config.toml
d_model = 96
n_head = 3
activation = "tanh_gelu"
norm_place = "pre"
norm_eps = 1e-06
tie_embeddings = true
init = "normal"
optimizer = "soap_variant"
lr = 0.0051
batch_tokens = 32768
seq_len = 256
doc_mask = true
Each number is 500 + 50 x the weight over its row's rms, rounded and kept within 0 to 999. Layers, rows and columns count from 0. Numbers have three digits each. The size before them is the row's rms in percent of the matrix's.

# layer 6 MLP up, 384x96, rms 0.177, rows 260-332, columns 0-95
101:528648457487473492460530538560534499486501437571663469407534466477529502513523539437461452483603526442483469496484516532573469462550501474538587504484434469539514542478446520479544538623454541491464488530457534544589498487430543516526554501473496504445409571441518457558434489509465470379
098:535595491521470534491460512530540506442498475437465419448521487548479536463453539514383609468529520432542572538543501501485454597456451374536472529511552485495446495473390528481567555497470530413525523567479521538526553614379524465499433460429522487567492471443515485530497497474572602530
090:502541513508569563534458453563532440541446388445529452529552526501489446478540522548519486418576543517415463463512473527524496516514515464474498440523510436529408454482578529542446472478525533538477536478424472558440455584459476553494390474499395353600471533467491630457488515517451553468
098:410493434536491492466522533502436403583581565448483633513548438474410524548463532572506450442477496461469513508425455373458531509481497561495571476487539465405469566460543545534516451494483555561454436476560548611502468507486525494601495477518509443540537516463385473540516548526475534509
098:502470567463489539515478627448465633500557527569485498485496482476471443481530521471408518497570424556476532541505493512507490506493483521415513416511521410486554473461482486493522519520502549520401437524511544502480469444478613527454532396378495419479458569413489539375555444498526585520
096:523527461596523497522538503477495552516507460498559445503449512469504550469487552470480493470489476487347444362477547513441470526550482462486547490564563558525505549521551480545524605477451522446570485495519481557515528471539589523461512496406460395414580379496502453376500479438513516412
091:508415520419547569509485424487507456491470563569435428500452463524528427526589487574474474427523581523495394605492491522598475460581610545590547475539487511450440467553535472485472502453510516445449462485510467488551617448476515445476475596507508526492517486528502417536506561545491399474
105:504536514543426459515531434541501498463527545508454579510463527377507502446559626487417544449532529535504578556499516534455424452554508444464518570536434494480533528476435465446526517521524527525530455473473388544666534488480487420498506478527561552425473515451549489591387457486557476535
103:439553444501412498569503444430465511575469572479510489524593540419531502531482492487470585387532522486486386500509557483529511320470491503419470534540508478427494498434411482486479482503501487410497500528478532535476477514577513504562484472559467430535519472527545431569492455403558588540
106:402566517475462525545502527536561445521423468430416550490492480463480476486525541490496444512565418461559428475500473474536494447490525545493433513547594553681444527521526520565480541536499450482499438443499464598454499448444455520493578522412455588507473466471467533461590394507527530434
105:460556484518521433515467486425463547618591452507421468547502458425551579447572555556499441474500440536429560559538537587435445483488467516429481459537526556439483460486427521475456530548519484544564533551436523490562503532527554433510537531509504580435491547485595477449605516511416503402
091:469460474509477456402522531407461488596521496586465581546508547426518416491553515478409504441459451431522417576483544548587493482530521542570503481535405510446488494522524500517552516458417458625513504344493515515507525520497541576539492450421555455512487477591476517542473443520542525463
095:466475431413457574392447374542526555399542446513455465552548522501500487529518463535442549511471494452512509427548453483510554579556479494539538511520513492564378495482447441560477549494474564549409515499393486501462523469582451449530519538557419458481467488576439481562511549587501550448
095:392457461518418643467527479456485536523500496416488550510486473492527544573444475477503530478459415503537448390525568560481517459480514516498436466617415554533482585486484576450519520551499574431581537541448436538494475438534520600448480525479544489450475479558447495379494467510512496564
090:505518540518523531527541646489458583436473477463476626461491604588529489582521381511473608473408498433461544495556494481501506463490556441419548449542485428555523547551460426567494507514487507434457529538502548451492508498528463534409503445430536449496482554537579502474471491563451496452
101:490485467506467570451540589525488287566538461420475546548487418507438457510584559475495497510468499477442457509488566582487472504552510472521457399521487574518456552441479569529495550503502476443500492536450377518530433481518506493525499582476431479412464501477541519454530504496381547518
100:560396501535480584495494545578495439513511499510553580446417501449485564463468576494465415487533567533526525516529458461514535461544501536454432460521416514478579471457546419468530609508465413550431488509545554538502441374405635525435489442468488490506487440524512501557510498554428492509
092:420439475466449434580510539481456528475429473470489487488599472526429537504391622576480470532520570511505392593520538458521502508525439539540428613527540498528603416484471468484536515495466469454538568548566530427539483466540584515508483493459480553548475465401495447531406526512528500475
096:506472492540417536492572462475483507581588509486525467589562475478463568599504437519531532451498532455490499460585499534504452520485554522481503484542486492481433449517487406461579579448567588533553443517498520490340593459469428558575543441508457455445486546440542552524530478432395483469
108:496483471515518467477501464475446470495514499502502521467529565480521498516620548498413545455414547444514538547418582450513571490531430528470487489540457454458509481612536518541352575516560532531433557450466529466523471603445489409593501487558335478487507522508481501585485485524470440535
105:362556453521465486433399465470505521471442417546540524584566502453452509538490509487475559553465507452461587535450442457530544399515615505491531464503568553487572505431534421549472475452426517586509461516498448516364488441562576546450496502488545510492523570468532473444510548479522499437
101:496461493394547540474529511439433480519454508452540445539507476503519505561561560448390523452487541437463545589523497455464526482511510466448514367507614468528487447501425482537508453433486547559503556592542462514463513525504454537469434552470465605467491579405478463623463565565536528562
095:504558487518541458571509564587597569481510462512529492491472483499548523499433534549527523558520405451564490582577450560522425559592435423569536442477487513582501445507441455526467460499477522544524546459457430478479516511479355462465451454560476492479477633400523547423501489478490477441
108:491453531551474523453466453485501525486506387481505466505466428600508569462592509588565443528500529430554577548543463466499508514491490505443508448562418474514472470546543531513435461493479533488492559495493492489513556497478399449473661479504451380355511488519523422539434504588462485564
096:568488439460492442537461524503494473554509587505557403474502544512473469538438550525397407549622610521507529583474436477552508481510442561554522443462474491580503504608481540486491457500530479534486496499406441540526465448421509441547515603489604480387480540483452522551462522452479464527
108:503453427546501498491491465565484525490543598486535557567463593498451494447459559445408448534462478435445423486466452505478523506519412475517569450501476484609612479513461559469553487418542512594530510496462528542554434542453576490513503576570492542515472374563406491474490520576482573539
107:493483514595479496518529533475430488554492546467426520430511587635519523454485542521518569406495438493421493479527524512407626438550404462587555526417573483505473513524512588542593542507550526575411553514425513495476514507476570435533467503476487440502501489458488485433470505436426525480
096:526484527572507547488520552493531417528424482441479558571559410496472477404500478502569566492552472522558550548461504537407399390459449453507548422461442523516538431494582551416448595571532527546451514476492470498507553361495522511522484524494470464497503513560510439482460477532425430582
099:587474548535520569421537521563539518538471539409444406568487500475548431431521524582574431440458487468506621480497552472514528554534564522491527511473477449480486566591513671504529528437467511476521486431444481596479509615480518516454489491528405488487496505524518521535541490515480401482
083:521533544504531512556523436538454559511497579623588528497502572439496502502500470517435464527508508510498509468467521547419477368490468511553552529516450436506431519474491500461459466532489553550408468406404467475382498465470549550587519449415417461508552556525440489506592435438476403489
093:538462467533521540437445553461441479483436503482462512618478506547437468522469444556504457420511544505553534490483481493479480435509589510449521470463548372485471425450507417616658425470507528454485522486450539556407559525446513475455488593495604405458512496492517526431487464470504476492
104:588431423564460530502570520574505541559496558530553572540513430557475606567439504481463465513396503505398503473500430457457563486452441534516670498538521449516594510522433452464499414489432396476549520520469476439482523547487476467463472481433534455494474492452464482537552488553468479513
103:511527407498455470560419505540448495510618483457457513518430495506495518477522638512509509423422494394437484462535451476456548443662563511507530609444531479492505552473489494532618449464474477592523537492482461482453521488581508481493518542565494540443493513533446484393433519482462476509
099:538446538546617527527501484500421549495544583571539493584537489548469541558503560439501511619409571551449549460457506507515506509504458415563548440487466480507490504450385545446473420492486481508531514569481402505506455443425539506453595462546491484525433458500533361504472445462518452471
097:419532438433460468497605526484475468488478405461489609610462543548516445460509538438522535501451455475463512548489482521403488546468461560492515512579548570390496554434557536473467569494503515387523486462509495477492485454539493605543596507405547465433446471507506394544464476565519498521
105:520533434594549512551526504526443589586498573497522557409434539459491522517545480476545541450525435567514507471382494487516495547466529538584575447468503468572539467493535416392524507559501471515535476495500551537473599386448503434494508538427533510442478529493411538568559401428455497485
088:539543471489487471514627518557466559512486524479420528500532557487471504449418469383451582552534518472569455537499599551474454502550534458490494456587466533490458516475521435453488483491502516325552554420486493474493547459563477444564455487542470537535498569382529577502419436543488449511
104:585519443532479566473457610411653540458440486523422574531550432462519546477571532431429556515569471458515531489459501505460483437498605509451567435508479518553557491455475436491459442510474542494516448462488560499425516523502520646409513479489434490513490538510469469471589483501459510550
104:605503468547515485580515543517444535501472441428641534592519579500533552502441485531496495504433497417520516489573480540494498548443429500435476476543531557562462365512567467450452517471453516492506392495446549434474510529520442463560553477442444488538458530426386539507570445524444462489
105:448523509574464493417582517499447400543420490484495484489413533483527463468497558596497472480492505494471515477395547503550408489502527559515497623485397476545580544476446524489394507485492567510541457514669486462508573568443579453444549422500482482462508462565505523557489527514500517471
091:488565460470476570457532552512537475537425458538404520494513412450519525504411457477575553436437606574539461457471542501502496451424522485565467492523486441640463582530480437501385526576482438507575528495534512482471497470483593549528578485443462520466431542530542518492453379519517475481
098:472512465507462518501569580479458565452476459543557471511480550530563540486449583486521512434533501488508452384451541562495639569585478537500594517551499549584568553474512445449458526435447483519578497480530488493554522521517563446481523527466492417535490474391589481593535583449434440457
100:424555477592529554566538541514541457634457526446501568488453531418461528532433503511514524524453481531466442420579555504489463478520417486486484465445423408556421543536449486464508469500496551579528527498436524528580489519448486414513472574567366587536463509443486570567531552487492513474
107:430506470467480569529433509375439488456572469458568496531473471433536564509541522469532477493453391453456416531538454514564490520511431532515569569538528570550475482606479586520490493453435419508558502485444454462448463467495547575435458487508500551443464525466424444463469606511592437564
092:516536552344487502569531419578513495494481501535494517511478414526531498477565565560450551479487542488500553513478377506530556438447460470448508589491581529554490501457528449437559627448576536530509518542474522530522429493539578469460536389415487540557434477472517440474516507410492490557
104:511565475521517419521553421361490494486501490457539471605542466583506598411484433449538488491505436494462552477543473409607493537551438498594620525531524513460501476569477485509526470487461463458556554520475536457466388483503564497545502425510482412439464511427478448483444501530573499523
095:513451459529518566503471364535460501475440599555532442532513511567474507433484536586503487549548510570464500580418477521542515451449469478534427548535470541496449519535437521528516449503547385514471446567547643442575484507559545442454548459482466468414489544486485431448535501452402438515
111:444412453482421452464517532570479497549431574486567513467502456470469496458524483467446455512523592492398495543502497570515434452496617596443464463545542412488537489489463445417611587516523548501451498481523485497490534512531443475593519475568484478407525482568592461574460446552574542479
101:510504481432453514538536596411490515474616613525582603499584518558535463544455471627444573455376463509470445449533454551462522466541493481453510469553513474493481478553534495548447510513487542568527560532559556523461468429483547403536597434506478509518443476472473483495572542541457507488
093:524508515480567467508491483472406463511494430435504565446502467498535457432525568522504539474436428524499540530537465518524426582525523444527529414424404456515543552570551525493565465572532581564515497442454483447519471500427628509493507476447480577411482547551435479398499575422513574411
094:465444486557492471484452559503414511539530537475446508467552457479549472500557510397471547498424484511591433424562526567506489544457405595555485389516486521473527423552511533450507545519540584441587496589356481448491512526490423442483497546489534449426553492481455493477415454525451562512
104:548525538472542540449503483412434478540487542502488508579476435494529552392497486621484370494500586458561515588409565532508510431627477512419526471485418462549507535440486546471544499475468442536590593544478462452472528538488600491454540551521536432520511498447546459503553511506490487560
109:555497518504539433566441447548493557456580522492506437499537582411493473435595499511424578537514507490548480580622546499464508541522438478497424547555520440517501451454437501453525454475505520462507469436422530373512579460554568511516475431585513487529421411543533526550417486505463537565
095:541476483451471521456534476544431520624478482499554440490484504479541473446515546432482413527505538498451499463573515511517497448486374496536502514481459526547430506571482502539505513518521492497483400612471545485591578409492588399436502529519469545440431378532490571583455584453441483447
094:484499634539422524485507561509443512545446439541392574514616492515466475442429535466514444490515600590444524406502488406526542503471443501484494532525531476469495540604527520436513474508442488518561443509578496473507503497444567499473563406473409540481477544427474527513584565462438544461
106:506489521512563501478508616457465500447530545494579534445510533467408390433493455512490585441590537498540538488558481470402568443536481451587484458455507442490460512427386494492531437567478538492459559525427557587540518493506569465413558435496504510531585527429418518501549557515439488509
093:487540499496488515600592513590506543403379402449548480539563548468516489562470574532466496493581425572481529570455474450457540565492549463454503459487511381570540485518475441553527543509473499505628555494549498536509493455396459504477533458512549613466450457521493515474555440483474479461
106:400557404511559473481533516545473492538491474449491496501509535472479546514532438505498424538526550530517494400604637532509417544467435467512524437522478532525435508425527444504502510498444443508521472587468553560384506473450568445543493483393509489542401519510504585484447564500634495499
092:464530481473541436488600496498496577620475443535533491470517383461561490514567542490492453472492519456427549381498455501501493519456504479513619572464537416500513421449540375495528521577558535517514458532568536483505513481526542424440553469564512430577529511422439494582545546496523569474
092:495476501477479521435521490465397538560491579535506519437558423584503494462521540497492537490500520582563586508450462521374612528509540446395485460502499480535507531415561449516474508473443508509428513490477473470494508449392509502487525520477523386438501480367439470597542526423468418549
098:467472452486488403504522392441467466422451473511531487617477549527500460488532481571487469369552514436517570498534471457470424533477479564555496487540458546507519498540583533510480474553515614438500599478587525582504357547496510514498432488509396456466431472488484453483512485569433487495
102:495499497455509476588475551500549495484491505522593583573608555448442509415529601422539434495383533496510526510485554470491457528500391532519475540588446436460569513574495563480509478548442500557489506586507516544385526500443553431471474486468489520539612483471479443486514525476551445409
092:525543472518488530536525490567506527471453540547510470431446495498510472499466423523461410498503479528466584515456461462419506386560510465490530421619543494588514461523510538575488572408502593619489507527462488507587493462461608474483522611475493502378468537596551537478435515542492495449
109:402491476474497622422539450492467468531432562474382545476516545500532585463580575565596509456469427467459500491492469487588548524459458598462510567485463521505516480516584603451429564480559459563484526453453512483503437392540504442554525464459487513462515488465404461474524467519458516552
104:550485410536502554467566553565530536544484474512561513475468534474545503529533498475416502503468567443457464514516463583523573532572527465391617541481485453553563591417494502563456545552364497487472519519527456422584511442458485493500443496527432460486513390519501504576402509485585478551
104:554537472544563446556420487446486498560439573530460486534487524495553562476522518379432561560666490488450483527498431592551487550565483494492510481468467504485532455458439510477476508391558537498554469557386524509514496454447517510537506507545507552488441532408549404549469497408479432440
103:524592483527505524490493410472555539510369509501481556454496407432480579489540633502446468479595488466397454538485528497506507481526427441488482487582418593556489568506477566500441469443485400481588533503487434553474465530503482535524449504402449461499419463460450493456546508560472541514
109:443444558494506552470443473434510584531434513542469560479449579564476441556544572510470591496472492487441514536572453511439569526536507508511534490546604395455499544555485588512528433499479529476498507558612466480466525450479554521440487404469475504555444416460447514499476469396414454398
107:528487468496491495467423420524459581506556461450546465548474611441490513601439547512545588314526520511436505532534479518511425450417479503466480592548499463603476573446477528460518533540434570505505527473544436446491456480596495511494380558535564487508512525550455526514473516517506509505
102:568446493543512463523427551520453478443552502440434488489551526514403483539470500544560536546588580465526615500568585576547464513502493520468530445550381373497582451473546546414556492486563523383448466455473540555436503495430529453546517497479509533459447522462552494519554474514519486425
095:487406513478553522562475508540519475401455520492521500556533510521556503543419544589455503515490559521475501531412456424537582450440538518518629462472506390549542477606469559420503536496521516534532476511540512476465423557474507475549464422455502595536414493462576406408424479480500467447
096:502427491454479454460475464535453663489498568536512548488463486425450494548524548470442504417564491503463468483529585566439424608516578533517460493538419518513485516539497517500535553486551539379559410460486531516422538470415553503647522513460516526545495416533415492512537510513477495485
110:574465531484461529463457431439496486534416430453527452478494519575503507465518503462463442515553517465524525487544527517520490438562549547558532477503476342440513582585497479491487549544445504492588567457451570490427429512464492469461434550498427477467607568529463402506461459451477477651
# layer 6 MLP down (transposed), 384x96, rms 0.166, rows 260-331, columns 0-95
079:569456591506478485483522557473398473476563503545438592480597507487454492476468490444508501523508423509514555490442506449501451470520491491459503473441463441503412455514525492517533513504565451535556449495605474557500491498470514507449473491279571483589561509549487495526637438546467519471
102:443416531534463521342446376484440478511514593452478524559435521527505440501489487497510474551421511579558616486531473524407567530534491578460496531478523545460460602470535456493500454449470465499570465440517529500495501568431521485529501520498387486587513509523596491573539502519561481548
088:522524515466437538384505573522556456473397435526493477480493522507449576610481589465484551466494505468463466608529520569440470446499458415560538503543550504476491508450567510436493508505495382447442547514459484506548461538600353567432503517525545523494464537508474518452456504614468488526
110:418488490484518469517553551467552474583489509461544407484547524409406490583431509493567502530415480500434498514583433500542434456477597525561578488554504574495499499444639462478479487483536470568532552517468555489432519548519529510437542581474479481379491513577528459462443572498588489511
097:447514486615525474469492541517458433433580516427540464586514520473537556489535486582470561505496502545411542464527439567479510547456520575472377504391493514530477502451490522447520461500551479534541450588442530439377421469518573428519561511530433423533547487425497451549530520511522416453
094:494526602584516438442540518446439461477547655448507545424499588499423512501504520462493585407512539580500539441498518494505519507534556522474462478519538489574530528458468426420462497479484441630449534463457463416494564561558533497588501486514511464636521497486479492538463425514479485459
085:422558479546438446498511550530491566515558446524459584481541482504503488520432526422484508525410460457437533403577442505487474531457569468439332511467551496566473496440492530530441559516516573466554530491525484521545362539584421548503540393572563481498478526494461549507481475501491569500
112:489499516581453509519508519549463417559495497420468512485587589500543532534469504525475611503451477577554536455535464501371475450551519491485496518414486449544581520538550447533391448539472477513523496389539526530454460463549516429458459537551534393501563498568577411464519507415456429538
095:535460438462497554492457501476498418573592483524588496493474524624499469463490483538441456441484479445446495492521510562510530488527533598483588540528527468544543475529519482614623566417557468462524472523567467456495533500528532509607474472539556551483523441530590551453383479496624506484
096:492522384554612517415412466532567443493511466420556417491451541524569579469493576510505461487535501492528466441422524496556456542454458393411529471489575539465486520513473504495536489569492557529467518499492575510500542533500576480491458518636429460545466452518467504478447603521508600449
111:417561458469463469467531557528491511523461440564442469505475485462462478455523485528472505552542545469475518521450497565576495566542560485575580455434514532483395510476433429508479445476433548484441490321408450518530510576554424519555538544556480424519554527530560444582456427537465492431
090:485529518473554469554543503557520558485512510481568551520577474542459481571484480529515487497478562517418533495560458425451546538512386484446476521371464455495490500465434515508527529561551430468398452557468494479483488431453512483463579535365470558533453567398523542487614566487424418553
089:472483550447553486586459588492476498459597517510488461428472415450520494500579572457551582478433466479480580531462495538549538426594471496488443382499519469566535475584466463502500558474503367447476541507529450521552487540484500515435427564365468508459508499518464531472524472384474458507
093:535487537543484489456484534459413437522593475607392384500587491484493457479538439538575500474512520494437492516523496483576528456567497453511558465458456479545509474588534414475428435445500466537341536470455578453515463497487456453497467545516432551520438459510428467542535511466567452417
101:462495402465476493531489456490533414523476397532454450525484420499526484487535605453535455553520568500560438561374525482428492520507436534491466534374514477451437554376451539398525473519429508432554460508451468572537517508539400499499406486506469471498417547493474500525508506446447455529
095:544557537486482538441521485657429559467487504566491466577544462432528527570487564476532474491422462450476516484585505449516569502588512460456527438492495500489580491447524391457435583416514494459371548543522507472500464484445563467524470498549520448587538514417498521500514426452554566438
096:484578564404574453534485538482553600461535597484492465529474452549502442558617431539495441459496539596514455491467574573513521579507517471462505542446478512451513607500428524519328481523514510518488502478510488446495525516596447510575526489508457504413534553481574564472570492484520497518
095:501470493472491497478445565444532508571559492602547534515426463604571433549516426504445485453557497452453497479510460487471481408458402429538499573449475472580596467516452456615503414506547419448480519509489394517446504484482486538572512533565460467485511561411578489535493527524600486478
095:426557477524394494452426439430409449537450484521469498467428479518502466440506513478562516400541457512543445421442546418497492466559545473500504493368420558561446500459508433466431452424412489507510521450614501486543480497469540463442534414534549470524411441509475561477459493527552488541
094:480487472409468448507459507425565510558474508537368453470523468609471586464490444493569471498486491549502481498495491571572526485520462467524497450577578443474391546474543385545464413499476549547554566503593456505501504483515418468516485452533494492546440532527508601584536469499370504464
101:584444466471500527501581464458496449496547553515414454462485430549525455403565533506489473454404477540560520519487443541478440578489429552522465511535476474523402534524437573405545464479535421437536506633485469496575412465485535466517432451374482504460481528503555520521571466520477423538
108:557525524637576496485520449466499591474615594584434580524566427478541494441502442505540476507410557482490519559543504490453646487535480498490516517494529513478465492468425519546423461522538543525492444498447470442542591507572499398522550513482564473551493513375478552506502473468496496523
099:501497406518468507470364487494459548523547544474503546529414481604516576362515469423502435531541496457493443472545507453518466478522569491454472520455458560509459519558477436537560477516577399456470541489482579529479514435485543419523455512567596501503564381478489535495412589518459489478
105:506464489374582430453424522410519498447422556530579626450456599469485483463495564484439510406477498528533479343544506498549565462555521438498499502443519510491498530428589553537508476480516475509516451478521494407571493545537526475495480454460492479462543547584493491473576433468510500567
092:521430538495533587520515505541471538588533531571435459562592532461586488505478529410503533547441496509649492521467558635452460568463437532455461559406438564478512478562490480553444499527495557439465508510550495434491487454548591560503583409462509485521437507489471441509516532551524535518
108:432545547511548504445547486429562525481359571526566491502549547442514539501525501406479410481542517624519538523473540433595500421472551536402445462463569465569497586416486502509539543505427505448471562536467540515455505486567482548508577494503509450512456558507547414554524479475496532593
099:540583462512529521479513468523560601395418460519658528526453400443472482462472542429437455546555558436533472490558518514502515562466542565407458422575424496512534525466537529471579498440425515542419465535546475418517530466513521499574479484488485473478482460459466530407458479502582534482
094:510538543403603544546495472517502538408461506465502495488441477476486521495460584581443552578552444542537496595477471498442552537408442591439480481502469455413380473550479563455585503551485584467559490534463534529415469563431577469455491498518513464479456446491518418495506425516449571515
100:437483557521420422537512534443499507547613400548487562515575512553436515559513364516611606501545448480482462565497529517480470404492511484475547469583519522550534473434467423506495541532531393529519546565535528549483486395549505489493492509553566488528461533525490532519494547423590535471
082:515494493419460399498463462506488464460511446603500507507448452545557563366416450450421519502554509540466569456524467531489546464508533549492534507548504535490393557363603504438434475530442476448537417563501526453495493543546476463504568484426556547539470506493547448494543562546546482592
092:497503485467503500424479510605480457423571466455542479535383493442529489519481507627532584550538599487458525527474529444511490525555474590476500532528585540516465458487542482473532513493513426483499485456454556621419561515514362479489470529465566459562548508490437460517473387543472405531
107:395522480558493487479476619498432484577495435533566531526562487459517534531470522540532551434511506519511597638468501458536459452484544432523398511493432486597578565506446570465431562553434496531423487533455490593535465475467497524570449460411468475479438488549562474518569540533461515483
097:521507614481448528507483537430529501630489551507433575467419554458449493559532472420567402508623456552489512505437539445526486557492408560508483571482459519491423606540538504554510495543544449465477492472561462536474524471556485578534522525487542540466608477592537476490533431502467501572
096:526560512484541434456478545480430602513419517467558519443451516458524516485457486425446359499511526596551513533454471589497546510468549508432547552493583525523568428469514400580483578509507604529439562543564532513508523512534516478481519540564587514432543512478508576417408518558529507513
096:444619475547527508484420527489455495565578517578555439451578575534487499469577480534597505504556517453436531552373478477522467466480527439543504554497585523557562424495512542506531465546515552527480588530492450461471503598409533432468481568516513538550532609494422488481468581510524558520
105:471501459567501413541424530499524501419544464472525471567478492472558584513462451455428525545508452458479521513669482534415488468563458431519430466551582548535559560378487556491459456422451538544472466477509511472580558538527401561421426443523507543544541516485516520433534532504455482474
089:421496515489544481479479496440530450503436489543553531529481519510405608478534579485464416538502588481498482515493480502464616496457525441436567517473464511448533485461518423476498526569471404585473624553537564613511601539572503527480548535560605461517481513511571586474492451515456553474
108:442542438586392499554417447539517554466541472442463529470471467529539624542463570547516549484563447538498540456491493566479506536504439586529472484522476444550569482527576432614440499518523508466491473522512559446397547528520482505525527534461548469554422442605500494391522586556465493544
104:486558557433529528542465500484508533600535586602488439390531485474479401496501541439473412502476466502492467445502519475557447450568549540526535437534545435461463571498563555569500503495491493528451632474456460555514451549463532559474516559496479460424556429539487461398474512404537587555
098:501496450533511566417449539433483511497466498532551483406500440612526400540528487441557491492477499589468494549532516442455581571652484513459508495488537456467554564541458493525486482495555593566536590483415598541503426477476593472499467426501537510553469520453489464518557506573480414463
089:576425520471522489421534441519577455486488516460505498507400463526462498588595525516534463489542514477543496585479390543447621537465561454401538421462490441496431489538523456472468517448472467491429619443486536478441516464583483579566512425461531464479495547437480579422515514496536504560
091:496495570463504565525501524465573491429626539436582392479455580469384486501431487524495567502547496508532509577533525532441507478524570462552550413465504372484446397483506510407544526555541448496459498494566455475486415523465459554500520535523540592539532480476475556464523572502553430484
099:593593515485549476450460567523563555477512449547587426586599524539451478501529527459479518448504544456455491466482504448429575522456603522420484520526467540530440476460547501523487488430485508389432533511588453453416453451561506611555509445476516422474552556489508438418492500451543458543
097:563451595476570486507531453591434493496374548477521573491457503561516369529493518499417403509510590573525541467494504501537493539487519466496451460481442496527549486418532505545454497489523590525437475490657501442587476515473533399543564540514432520467467509479551546558495512532459484436
098:466457479555454496479477481563435474535481432504559520517450536485497550527526578458543494473469460465536574526562483587484471559515575456397499500442461624425426429574549540466434547463450396489492504421434524499506433521515404513562506491567465534542529531564482485488586543504632449441
100:483475424559580494505599508603507482498487463494518424386535474498526435522592475458506518469434634492494520589582514508488471487503430471433449491561508443522490494658530442479472492481598482512455516436490497512539497540465472480511516543496519508539546515511547495441659453404528505518
096:477556428529551555517525504516503457520431566532474506555492535576563530526505561449512518519454458440465523528500504436516518459554607484546492478470544480489491550527529538572566508443452502514511541375496484486433509554359527492413396544492480429479394559469395532417436441460540424576
103:497499602507507481449407416503507476615442394475499542449484471483477481510377559469538515447490448436539537551564468569628479471544498469481376450423425476509510443507495446523507527431444471437472542447495530516437448503540470505587533505523563602529496534561560553517517454547484480493
104:504474423494509443527461423482586459477425414420488453577502467544495548408473450359484518545585534514504508487501487603514417565448495485595531462488499498470541466404533516516563494487435545456554493574471423470499491444514497526545468557613539524554504498558542473480379480463547541469
099:496523452464483445560502538451570538614490499575482466562346502469463553546453518480500486452525531474565519516470512437533513493570504676533529444489448554494490414469450489555491532545481510517541575505443523492459425439440433495531505571442577448532514467463509534525434481578433419432
089:516428467538463556526515479471492500530422498489504456503579499381466504410516515484520482540589357494556529530487336509492411540451462413498532479456379443553462516458467524433501438509465465489512519443567468549485430499529506552523475547526442496627546445464493498522506498545558427483
108:456494434499396509490472516450420558515527497546451549458454538469510377526503432551498515494470552518539420460454515442532491465471491432533472502451506478526496466420494495488327409389445487447565494531572446503561535489506495553405475465534570441593543465472557404556515510479480437514
095:482515540528439520428505603420500503493515594622413549437511512520468490478560415507485466486472508464504509415515489470542596554528542501475436504480545567498488526477608587485413490542533484558513483537544507473490446460508461460431623464605534444486552551501415420494614506455509534501
090:412559440520507481530483513475491495478456485470424547520556472582463485519517508472444466450505457472504612607445522416500413555468487471569507485536493497442483464492533493526592481486643541506401451417563504420489481475539470490582474486462474514412514554600419614512515405487505550486
094:507508438422529586462541483478492518504507435511455459406442448510630547527486525408444494518538500511461401451439544607451552498438479528524490487447488585537370462496534383576466512448497526448444401548487592489563450457569484537477511544556516472511513518495511470520467528487602484495
101:437527439516461491493499574499519519565521460467498452482536460404436484454472498538504517447516546518491604522536627541479457509551493445390417507630535504449522473469396520504511551401511516601533507571517474484514537553610482464503557521516581569461459484481560529554478532409601521492
103:578483462501495452434438614470549477474603514393494520528486524522537560490499450493518443492519541554498441558563548447569468527511554476489346525541643589464456451467552467474453490575563494430417506543485472466504485533536464485517431510531458530515528468466529445584441516529404544534
112:526544451551477562600526467351515545490553470404559461434582555429547450579449442512501482454500491551576441523534502524474504546530457551507466477498465529495508496562564488400490435508499573585547534582485537430574526499560441518454558483520452462460465525597543561558430561527455524509
091:503484606526507463588542483486492542517450443489441485566564530392467535495534503488536422531538527528478508577519593478504498533589335487487444505542423563525453547542442628544516479455504461482574521401559493474504469526447497560493448574509485580481513464518442450525584512534552575509
086:564425525556505472500509525493525546369478457478457422555524503470576493540425507592499477440460426487519473548482506528420429481457487496510462568500449593497427424548514470593531525505547478444610432483467506420445545560530448559446545513475454561581458456474483440466470503579401570474
097:584498615475459483529543576484532587453570544584448541521424491468444503548473477469580440469486447535450507478455447486453586462565540513440545365491574521426510546484541514509485479445469405494580450489588515541512576495465453477481458521544587507441522565466501540446590433525487548519
112:538438510541438506489493486377429509531457461563472572510512533566480551493414493499504477505498523426488506476500501546460506511528493514590511525521527569510564470565478543610428461581548573469467506568523480426501548487519545469529460492519594485428442459626540628539502535635563570463
084:545473545446481504531525489494552554473491475545476453551596485533509487524463636465546517476439506540490456500556487458504507497527442652456502556509463537474480468529614531419397437528576410413470592540545595519509450502532445502577494433488448530533530416487573518509431457539498430530
109:475450485562472515480587528541492518449511407614443517483419543495432508518469424543503442527349486560447494471520563603516509423548543434544538506559418449492426566509467443600480477496460481536520514501444450461498458473445532463463494477520474558383487546589481514450540447520503585538
101:446536536444583504532431525542556504452512513531475472561573551527523496511440485546448489553515465517613384451491413514489578522447461559565490497519515432525410488412478473448597575494583543440553519536498433459466475597453464484503522454473538530519581525475534541386439408504537433511
103:412549439493519591552486461496383465592529398502498556432503533539524512425478442532469403481483439569538474472499499497559516456520470458531498486578484525573543489546565536445369558473463499566497527451586469418543607480486515526499547540476450498512501481566627485407514499510502541474
106:543490536530522487464401559525476416659499539468461553525482481527485519436480513512528508478559445514487404430535472510511442514514467497548512492581623427467555478526567469430481456559481499476514519599423467523454532505540515439550376498482573516571535453510444471554412512551428457590
119:526548366520482411545590500441499511558401590398531581506501477456489602565481575494472528493536481529483431520547537539523500475501513560492596412439533461545505491572432468524576445544391525486520594513547575494516546491450461451473513438519590548533457521502484457560519534537501519520
106:518459554557465491517457534490492393469526507489473528452502510467477450407566488514457525507469580524545498506442552477476522488504539618563431493458476437485457504398495539507372512542425541614382438502546452515491514498576541474535546393536533521573611492518464416563528429497447532490
107:463498464485472510505617430523449465430499513440520550544492408372550450507532493452528508555470533670546474455435547472503451573534379568528476575450428489540460590513463417433543499483499444534514499538504466489569508468543559559523487523485497450500541470510495450506524418419570493516
101:510452550538541490483417493463573575504493477460492533532476580511579596477457498440458503530465477439516501469511532516575434503547487463629486454508493510463503497490416543568505518554485518516604537526522655582516579507572487421448549486517467544518501498590403510483465428563410526407
097:511446516563542544415529534473508439574482431594520418526521468471476591458428546525533474479600464514567473480526447508529534414495394456446545498524553483533614520384378495499454537470501455460557480578553462595475508513545457498524571516591484540520513585476467517498474453508542506561